config.yaml
n_layer: 15
d_model: 64
n_head: 4
n_kv_head: 4
head_dim: 32
d_mlp: 320
vocab_size: 8192
activation: "tanh_gelu"
norm: "layernorm"
norm_place: "pre"
norm_eps: 1e-05
positions: "rope"
rope_base: 10000.0
rope_fraction: 0.5
qk_norm: true
attn_scale: 0.362
bias: "none"
tie_embeddings: false
parallel_block: true
init: "uniform"
init_std_qkv: 0.0452
init_std_o: 0.0
init_std_up: 0.0452
init_std_down: 0.0
optimizer: "muon"
lr: 0.00616
lr_mult_o: 1.5
beta1: 0.93
lr_head: 0.00847
grad_clip: 1.0
warmup_steps: 0
schedule: "wsd"
decay_fraction: 0.395
decay_shape: "sqrt"
final_lr_fraction: 0.1
batch_tokens: [16384, 32768, 65536, 131072]
seq_len: 512
doc_mask: true
train_tokens: 133600000
steps: 2830
dataset: "wikipedia_en"
Each number is 128 + 32 x the weight over its row's rms, rounded and kept within 0 to 255. Layers, rows and columns count from 0. Numbers have three digits each. The size before them is the row's rms in percent of the matrix's.

# layer 12 MLP down, 64x320, rms 0.119, rows 0-63, columns 200-239
116:074183114165126131124174150107148127149139161084137084128150083132146143116122163152146145116115136129133170141142120088
091:090104227116114140188141132164113175152110093122096126153139081080122165114168104134089118158117079148124093167146085114
096:080202130157117065146143135129127112104114107111081129166120131155117141150154123136187135110134127072138110137138097108
149:177108144124107097127110112148054130129131101089098126145091138174147127084097106131071071100084130116130107107118236118
097:067125115135149145132126090128116119108130129161130148061134120189124130116087159089120072111082189111156132126114162136
097:119120146151091079179120097147107113153135158141100114075093118138124124129157109135095159117112123071098163136155142131
098:124136153071108113147125139120098095114094096169076124155071102136074116085127051111164076179097134142118158072152106123
091:128102123141111109139104139105073138130114107154082134175154153138151171098124114126140162177051082163135164065143164123
091:138117109147069133096100105140135138047119147117055140071115157162131107137151115112156052139131109150090199101086184174
095:120125148124156148153139158117197138217131145150129179151083115137145117078068128110114133181153104108131103170113095118
099:110114106106144090162119110112109110111134109106149122109125148133171190097138164089127127118098117165159173153166074136
096:136097196116134099109119101160166116129060066180162106158108169106192146184148119107168123114151142142093177095172196122
095:140082121084101113172117066099054127110112101133088155103163148130080104154160078135106145127047156107138189196075159151
088:153155086074124120103142077160117163088117123125094104143150162127062116131081133140155156111122161158149086122118145156
087:171162159147119186149055114149149100139125102168166142195119139151080101183171126114162147116174164110123104151100142172
113:140114125142118121135096150135087175102078061081104174147138133139118106151140125148126101130103143146092106179187142173
094:164143111112151132138153084128108150119157130126090104130113157099146134097118160082135153108110139107101060119120170150
099:166144087120186098097146174162124080133163139120151110136095093111038187106196163110122104121167101103103099132178100162
097:135102134120141081111115153146104127097137128130150083201114179099195169054132099113152137102144115125144071144149130087
098:148178111145149080161137130163130159180162196121081181081123147120113144144079110131121143024186114138097104103095139115
103:140111132132118153116178131109117150079103180049117105072212171162155115119148117137115219104140129079196091127156147098
099:166170125184131170139133134119126112170097175111121136084184109150110084138130114165133094123139133110176110158142090152
105:163157125072067138121104091132148112121148060177124114155076108150087106157071122094140128094137071068098065110082149107
101:104061175094170118143114096110148135089167067122126090135115144137189141166126076127174198144147109134151116124106157100
091:145118135108138180108121142102084149077167103129132113145024153117158109135128125101134042103115093147161069123113175085
103:163129149112113223145128149110114122157154159172099076164138114057101102146153121139146146121111184125142126145165120128
093:071127154156154126130110123139128145122090139107106124199099132131148071095105099139130143113162076127072141094143154125
100:132113143112116152169141122197146147138142204113125136142110145135101010137132124158107158107086105064115153122187171160
104:068081121162169109087175123096135148114091092146139122130125114127113126153123102130126123160172173153108134184123119127
105:085154156151105123143157090117128075147191113147152110108073112106102118152125170074117131108160150091110119100112153168
101:093157143165138218118094116096082105150148173051131124106180118076061126170121145160126131180151152170127130138116082143
095:166146074084143099137134142186105137142081098069092085119175098097041133162157153136170093189155079123121119131122117124
107:133116086145140141138113135156119087196133105125126095128168114070122106115163111099137087130132128058195177140140138152
103:197107134160086139122128127138148106151112126149143164168152145089211177158129132129099201057135137146131124177180165156
101:128104187071137114098107121123141161078126116113176088089088147152162143148130083126145079101070104079109171093098084124
095:129146124114120208108116110125178138117152171161128161108164169099145104081177132130129115127091233133195105118112108115
098:088102099126119139100119186109132106087179085085172091084118109138131178068096063147172133171186111132174168062076108085
116:163130109085160119114134048158121120138149167127073104078137148169137133098145122159109180136149135122149131127171093151
091:116104098156112159116122153110157073122157121148175137126175123152148064085117188126143145096140162133116157125148153173
093:161129152190175114097156125136127099122156116166141169149150119084065127146106139126081131143150099176105066104114148147
099:175132109167107132135140107139168129081070133069136127208097135093122099127133059132118107119110176177102158197176125189
111:069185148147170182159152140114152117109109185128144144130166116154044153096119188156110100182151103170131142169106103085
097:142127057093122108127161127094123089051133135072190132137093061140095169120145164176111169112147162145130093090145059107
089:081178126155164128112127149115132127107060153136093104091109136071130141150137093106101149095136107092146133121090171023
100:160140117142137114067109091109145152156113142131195104091174140131111141118135133094091209126167098093069123109085173116
095:073081122137126151162040071114090158168126079224164191097198198148096153144179078142150102160122159108142148193128078111
104:098175144116167103169126222116106180106060138104146174116084130174130146180166124143149114146102143144179116141033120148
093:099157138131074120043167118114149142130104117153125136125143080133141135129101189135117200119161130181084160161146124122
110:177143147103089156118164172201159165106148127197146128142175101101097095087126159167101111146129147172148161148128070125
094:124122145102114131105119132086112145157076135124133099096108123086124091159120221126154136142111123082125141094150113121
096:070132102068113156126121136155154066139174132133095152149093136177186118107118193151201207105113127107100122066141093135
100:102105113136170111136111137151117202135179134139038159141168110111175191141083146118168142123138025175151061116089109152
095:152104108148130077149099201043179094176117144153148180089091113126131199093119168129111148160085145094097125039121136106
099:099137157137135074096092163085148159157144120055130134141166118107119143141107118085100109190150070145137116111127105085
102:154099119141133092117168102070202095136141128154212109137144166112154115171101175114059075115106152103100128153082095123
097:163162130108180139120136157127180101129133181118130179199120132121177135142092172117108124093104136216094109132149107119
097:108139126157125190085160138111119139149140122130158179085085131187124112146132137134167089186116119172082145126160158119
099:132162080121149148160138140145181147149168128149088107068125126119124134138182046099099135161135080143127131141115127136
112:134109118140097002115161134139144121109098133121127104112153105111162087164092160153124114124170091165113129078096075085
100:114100123178128115098149131135085105102149157082169122132125087121131098130136073117113135107119145135195150120112109180
101:146085151135089102091087144126115105164118136131149123119162103121163149117090059135131061153094165134143191109107114085
101:149132112089079236169202119133117117167128122184154173108121142157162150152140132170115111110096166134158094157146109170
096:130169123162104097193120138164124154146153123115160119176079111167170069142139137135135112140120145095096122152204150153
094:100066128090159133127040156108125141110129114172133108149134141142139179087118177125101143135199129140132130128085153125